Weights of a small transformer language model.
Size: 8 layers, vocabulary 8192.
Architecture: RMSNorm before each block, rotary positions, no biases in attention or MLP, untied embeddings.
Training: a variant of SOAP for these matrices, 4856 steps.
Each number is 128 + 32 x the weight over its row's rms, rounded and kept within 0 to 255. Layers, rows and columns count from 0. Numbers have three digits each. The size before them is the row's rms in percent of the matrix's.

# layer 4 MLP up, 256x96, rms 0.14, rows 209-231, columns 0-95
102:149102135156114180129099094163073117146147124165135095137177093099189125096147155144137133101136113160124138189095192175075151098113092149094131112134202040174104120128145127150132132122095132080077100164079147148134109108181176172114102098112144082116085144096125171112105071134077127130
110:110106137124140117053086125108181110151119106141160155091127139182167198138140222114093107079167147156068115159130154121081179109143115121124157082128088096129127101097180134131161074107124163104114105100177132172086085095177115216125159121109132087137139121125162127155121119127108086152
087:173126148068131115167093118164096193126071113149154135177149111177219132150111120093076146130183118129124117216160145094114110146175134142075098119139146137120144125136094100093153101122146121201137179164090173100121167123115156150145110205100129101108151151061123113126130107108115125103
101:130100123132118133117090138171135076152071126094163144070135167169120043093107105077102119176084140105109131112112106116080083111125139212167082122145140135077175129150149117088113083123129147100142074121186118134093150089198121128107101137093073105124123174171140085134114074109101152136
094:098137111162145155195158079118123161106152155147113153148130075107118103053178070119113121155133092099118164112130147120130145103072207147094155095179124164113098144108146131167089132173136127117103067080047174108156121160083081085080085126149140136147126166174104120120143122130134098078
109:171133132128131134171086137125105183114129179104114144147046123124157126060205173105163142117115099124154147085131101133103091136105092217109084135134128130144068135080121163170102137135143147137127136148124209182126086119125150191106154167134130178181071116137158161147143112139125145172
075:126166132113119155108162212124172081161134112086163075121129142149123110089117054162158104148165157116138153170132194184137191120035121076109117128100084095134110135153135186151110133032119119117144116164147104086121119160147145135143151141166134088133123115187119125109099150102151152115
108:137158147116138127095153139130177113111128113117071106135083123101103064151105149190133092140072123098151128117115132185150172147105123157180133108122177153043137136122155195190149131087152079135086094126167127158066083141098121094184132086123097098112112079184151171130091112118136164089
084:129094083134143137133094113094124072139148112113145106224072095129100142135181141176130104125183124085104119131110102148134165125123137167172136142104161136108080120056076126127061134103171195151125124136144111149126127107147064136095142112160090174103119054159158106118120103114103047166
092:132134145153100114094098137132165160151081186113109127140169145157092140103168132159111130137095225144121167111123089165137150095129127064151127125111054075115148144058104167138175161129118141071149145082058138145077132136175129141098143117160141187156126143098136201120107147176161105101
095:138058084123124145170150099155154108140109163132121132094126150128107107142143149174090151131159133154085119143054135143113084089084116107082121080159080120121094136104115183161167104125147085087095167149180057092171187155119195091118111110143144085118084063085134108087169142140106146161
103:144157159103174076106167120180121109143137100138065115188117113117115150119083080146120084166054123171109184064120138135131178163105154115155074104125115121122182138125124204119112063156105088150139098142131102093083063122083126087125128112105189134122132104123108138190097154139133151101
101:146056113132084094126134105080087161138127087108083125129130141121114162120124104156128150102138090148111134137045120135111170147178150134134093127149112147129183076086076138071071118181128159184096112102056092072125085112119069141087107105112087184123149134107117103102095095161076153155
082:131137121091078103095115126098124110099088123062123074119078097140082145098061117164138111167132138133143141088163147143099128158180134098144167103090113201122106085080103126175140083139139156131106105152217147156152122130124103174163069072129097136114147162176174108118171171094148125079
088:131157125139093127112196132142149192119116129151085082078139127113103149149088114150118061088127150134140117162120145152156110079099142148091179091162088140167147105069087156205155122109151124088135111152163159092137086112129135138136199125167139087126147220166162158142077179129128174153
090:133126076087106174125108127121143172135133171095141143101149143159110142140125122080149150088130122069127089149090101135132158175122168126114115085109129192093089104054134138149178140144173147114162149095169133153108151189198071136140109085109148133071131046098167107122110082166147120058
105:207088074139097153129114123229129110127102101086064160120143092114069064146088151109151099120116132130158057145109129174162142163166142070093151143130102115121133126114159115099134176080093170084150140119143122139088158141156139111157116151102084070107153079161104169131122167134136133100
101:169211124171120121153097130166137157147114080113158054107157115117132163114157089132126155102129150139088171160120111102110175171139090117091100103108058126141119094211136099124172140179132153107088140065107175134119121128122110128091126141137151103169107097155149199054078147128088162121
108:120226124125163128078155133152115104145092140106083121171111190089144184099131125110158148110185115110081129130094191134109132077105074166111139079141130104196103135126137151126122155167064108187169107085095131111107125114182141144135189139128087121130094113130182161166114116159098153168
116:151100130242143100128123161142081156136135139100116170090118093148139121142109075119112083152165106103091151118016117069109135149122116119087109152187097128155097168156117103092110157141104114189068159128093091088079167122137106090111119122201141138120143099139143146141129102131108164145
094:111130093064143119161201116132080134141178082077129147101124152118186045170095146161159136111170127120142105085137127064166113100115137082164128183122094136131114098128123090134162143103152145178103095103121161129122137113084157124092083131138110088128179141176134072194095177114074142110
117:133135147146092081165175119125140131114161113079140070128126102074130161126138118182173113158127167147160127128148230108089148076138129083129069100137071156161077054094102072115140161098073156093150121150119159136143145106170149153160070116136148104142103158156090145113134064120101120111
108:150132122152093116101162080171094191140129223175137089079179140136175098155115134116130112087095178107147167122091146115112091157128124171173093136094124156098120113135115103160125149125127143104115058153205179174116158047127138138185152112123168103109141134134132122145125166184149116082
# layer 4 MLP down (transposed), 256x96, rms 0.178, rows 209-231, columns 0-95
106:077150061141096110164122097069119130156098146074108143118163139107184165136138114091174100139037181071118134090158082167143145120107173137092108116092102140125144144106157078140172187148125146092110112117100093145123112200136152105152183149117135149115103140131169119164154048130147115091
116:110104104147136163121140211084123135117082145132165117176153107120133142145113171113137112106144126094144093160132166157146097168136139148066164046157067090107117108124104175137174153133163139142145116145132160052071122102153099149079071070149107156157152155121110097161086111093110058084
076:109146156098112165131143144108142103140156156189062097082155135116120081087137126131078127091104136155134151130089131182171114129079090097078102055150094113099109165146148136163086119141118185034079080157147124116103132160141167155148100076135183137156109088141166160096164142108098160159
117:095101133149133103103114105102139112174185142130137192160128099047125035132128171136121131133130132167165094124147155164094140076175096094103133114099098119068196161121180156111111067091114126103127103104095102138090082118083100129102056181119088111169147144134148151129108149165131169132
097:086113123096115102127154151122080127080102079130191166152099143142102125204076154115150159093144160161102088085144074109130163123175158118111143084095121165100132154154045177086101125135129142122131159178191106164106121132092158155169135182154182152160163105116147146150140059110157137111
115:135165157165090069125088107164094137119146180132074105032147187167138098114179143146092122146102138150157112118102115096099116139094132139093079122138089159126134148135116098107122127159156133123075185155155124168185139151044101128111127208096147136110122127181123152088108126106104199137
067:105133080123130101110128126149063179102138049145117110144104133096144099116113142103116153134138162123111120119100146104107129150181132140151142145096154087155103051099135064081137168078105125113164133116162173171133160089137101166138073157048127179082207144079128110136101086124144194155
114:121092117115184114166131102121190127127121089171114138059096119196142054147141120167057125118098121180105114111097076132105151099196111131135133129150119145180200123147110149127134090147131096088123106197107133100131089172133109152128121110131136113066090137152110150175166151125189155186
098:128139127109131137100156120117113143168129159175143112089157104096170161125101062100131187113117092140152108108129099122133125091179089160076113141133111106155190116148114070144132124141159058149083073060104109123149087123216166133091123128053151126098095192107165111136068118126172155131
075:116088127069112145138159076129115207094149096108103126141098172132079079130129179116131097098148167102094148134102195078157173090118149138112152182144178146110130124125136186096154176154129129181155198170149168117123136092119135127117126114105132111085109196155093119063184136166135145158
100:180039156155107091165130131110083128155168145164108134088180128159180097136092125122093140165147118089106127091127184156079118153106128171093107114070068186187166145142125137089144168157117130115144057152121103138156121083092132106096184191130140113159118110097112109104100112106131093085
101:146067099174110149145096127058158122101144148112070146120110122120174105151171146138192081149159090123170087157119118090154090100154094114117131152117160152118145099103088135177163180106169129078153162181124118155186136172142130122123148075102138044095129191132126142092172105129181122096
071:145125118098149103080151126114102220077109093124129156167076122105120136151121136165138132141144174114090122153140173108170156095175148111168165208140164116159088107158120136100151186169131134255119133118131175113136133100170096158085107155122108137131133175129112123121121109171134188106
096:091095092144105115076173148105085099139136101174103128183127117128146116132164115054154119109060191096135065115179095148122098080158144091103147185159125083134125145167155137166114122138159124235138104160131120103123150095136151136122175077155153145126132183092178111104138136176114136150
096:036103083137114126131106081139138141166134103139120166092120146126159150127116131136107166094169147068118160066102140155117188143126090126085116106127131120085111168189120141090121112179095124115122091148168117071126173147152161160148079161147106172107124068168138165144127120089096067217
096:118133155101218128077130116150170134157123131066169029140155076085060159106164124154135147141115090141138114162130160099108101155160138157050172117105108131132118106150125089115077146115131156147113122065136118151100159113120113108111152155134078138169179065145091105069108157136127107103
107:090183069095199094097109191193063081138116100096131169175159130109143106107125177112179155116143096141092137185123187146157146144136144170113113105125149123169103130140119094084118136092135075116160133120130070125120096112132171087150129130122175134160164120114169146205102081166144112117
092:100147110075150120111125095154097141146152133139119085128097166153155095179112113149093078175107093140090096127184183124131194102157121143079153198169137176161163156174099123110149178171155134180135162098144172113150161103133092204119098131131186148154125177163087176144125138125167102128
112:162127123110155090112101162095054175152130123124154109150156114126139126144089141115109119089133170090148121177086156189084138113095117106051155084143161098183117160112145178140136180148108125185122154142085158123113157112134126095133091033149097117154126124093192078126150098176086167090
102:141139154144117097113122150113057172121121121102148126176136093124100099159148140102123140120140141121164162146114130124116157135111135117098175146147128140142132142094089194126127098137139176255115148196114139108073128118141096139130043077121130122118137158166080123133070177146134161151
104:113159077172165099160161101086118121115120162239129118162187161166078113109132111104084051152127165125168162124077132163129163175130067119164146097166147124103095095143134122176124108108138099110120114141105156126111130093101136144118141171118113081117084114174077163098110113133100087061
126:154140117159073107126131193135151198153155091142166111120074158086166159127072112121153169111182105127162141131147096124137118168167104179153182132120117123112016135109072119137123155116101099136152083179155121125104184084127146160152113084167124141139167125141126121104128156122092205162
114:156072132149145105129089148116176127145105093144149126148145121126119149102171113106192188102146191078168129121139115161118080136127067167161085137107195076152134085102174097127127161134172132076111090090078183127160110133205150155178122145148127133119120148119087118165129121151095133043
# layer 4 MLP gate, 256x96, rms 0.135, rows 210-231, columns 0-95
131:141150145148125140099190125146115107147103121139156072184117138157139091202132137134137094086135168122116104147132157092186142146121104092156180139171142124089102053093127130197176133094152206150086146152106179107138136159135069145113076074125139131186136115136126080126169107059140148155
085:096102115073112152121128168077133092154186125174131120118119112111142122107119092097145129160137168156099131116081100115193119094084099080123155101171087128149144211130099133130105163118170184164068031120151126067149119128080123116144137118158133226152161115141145133143094107121096140112
110:185111103117091069176109114186144148144108112176200112116142120097141055142167165138151120102069164089127163112167104127083103116106088125161130146112115118141093184197142136142124101112199159145151157128127121153122189152151122078167152126199093187126151116148096090139134094154164146134
091:137145148061064118106157124170140094180173122075151167119083139114109157148169113118129144147087135147162093193145177143209095115104134080128091095094075140122187150094131076119175126119121168109174182091157146108192126177122117091139130097151126089147147121086116128126081139101135169108
118:098137138089124087225105143106117096163179174140165158202104174071140129150118145152115051136169148153157182096117110108101120133110191072082143141136109094133172146116150130111138122143179190162156167170104107135107089143128152111135120097113084090113136112078123089106156079140101110152
076:086131205076112133122125176115170127098143180117085094067132104189111169185150119121102064123151125137122137114089113143175150070115096107084126081111092113144169194135130201134179098107126136105090095139129108160122085090137142119131161139185157121173159192144122143134100134158092098139
120:150129145137074069121193146140135142121116110100148085103146120113128130135182079054121139064111135168138151207138108145114214120169124186131167098111089096097140082086098121137201170122198178139115131142096143179174118130139114128147155120117165107127166161131120158122179140160132100127
094:099149167138182175124126098198139123113157173187143107199077153176170151118216094154107131088149092135161130148124157137131120134127160103150101075152092118110140084121151124126100108155113203115142170127083154116143108124142084148136150103151134084178125165099104101071133204092144095140
085:034173091124128133120151154105158148130156093128112095142144119162130153169111132167112085153183161125106139140094186155126126168125184085169133122117097147151126177152163159171122165155094092180133131180117150109094065137135153156123197129128118148077187075156112109064149173153153173157
110:122037118121060120174109154105100162158148116157114086141148106181200077127111158164119128129138118155097149139109188125121081185078162171114119114139091134170152118120089159152160152150133131118128151120139126143110149102097105133060152172121185161191094135103075155076128127100085077097
097:089108107116093165154185103146160149152052194152181118144148177113093117134138106041080179091090159123178113107170124142130108124132153149142108127120071135119129160115166056156122143158160191094116098116137151110149169144091100149074206117155079152104152135149151114107126122110104162131
093:121153052105108180115153096194145086163129094145084139146137199071114124071164128132078112114089114151117145155155126148096111172161181132160115080147079113117164128060129084166071110137119105050113093158139137136166121166109113127119138096069131169152149082107152141104161147145141086130
093:149106162166170163141171082129178132143184122148124153108162166127126055144152101151155143131095154151149118136157131137188184097090145148117108124133142144125162099147196145133142159103113150149055072116115129092102057161111155146143122140103140149158039135164114069205088132116098174121
087:169130158160080107155170174138095089116163133126117129078100101077119141139140123128064083121132037132116092121181053108173122116157119119091128143158153154157069080088113094080138104097184146121174162125151104106195100150132111144117147158135137086128150130115201082132141157136111079096
092:121086150177088115192175097143119170149092186154145164130181104150071122120137162116145180175119116098119156070143106161104116109126104123158109105133176103124095107108148146064116076155110168080094107084137147109186139073139141137082070096174134154140115135061121192122112100105084108127
107:114132164122171099126156122135138098099105124151137146200088164103161152128113167116214158110112170142110191096188078116156135146123107066095121147157111116105106129126183149110139063088119121167145103123093126090166126127101120120109147148171166142124196099054149094102137147228121129144
093:124096067121131127122149138139163160131075105133147132130132087119127104153116136119111111098187150127154169143107154164142083085127151138179129082084117130124163124118185138181139147124077112174183112146112065116106096071155188097098178118069024086053075120117126112131132110151112102109
119:176102157095173126140106151173105108170122112120107059167172145107101130148124122128087130134125185110114138198099158110153113111195124134141107188160180135165117141144148151168173177086171116149091199155139149151123133156156122054184182142126092147099130096126134074072108148142123079106
118:137108109119122145083147110177190082146130179152146147157110114057079164136197134120077165108103137114175123130165105137138155124077174117166153114116159070141100138194125095168162173094162118113182146159142124115146171153120169146149157144088160151115159136096159168167137185107207112140
101:148083116139082166126135083133142161150156147081167180083133163094185115140117129132102158118142114125127100129066085067066069048143127051175155170104075148164161131135119119160128106100134177144098128163094114121134092158129160154109115145189121078120133144169123098169131161157080157134
117:111119155125178101108116096193122101092133149128149125174129117104116096118099195099090141131170131121104080075116061128146142106107188081130166192103216087122141186141139123099086086133169127146161142176129116150147077133125143146115115143140102104160120148187126127105134196195149093171
117:143084167121157162181101136137172128181045181152106128130112096109103111073197139066145142157156157106141149123111126157088099140127153160116166144112148139129071090114132129109143170185080160089108141155127211152152144106164070106154146078168113160109140106146115093096169168147145176135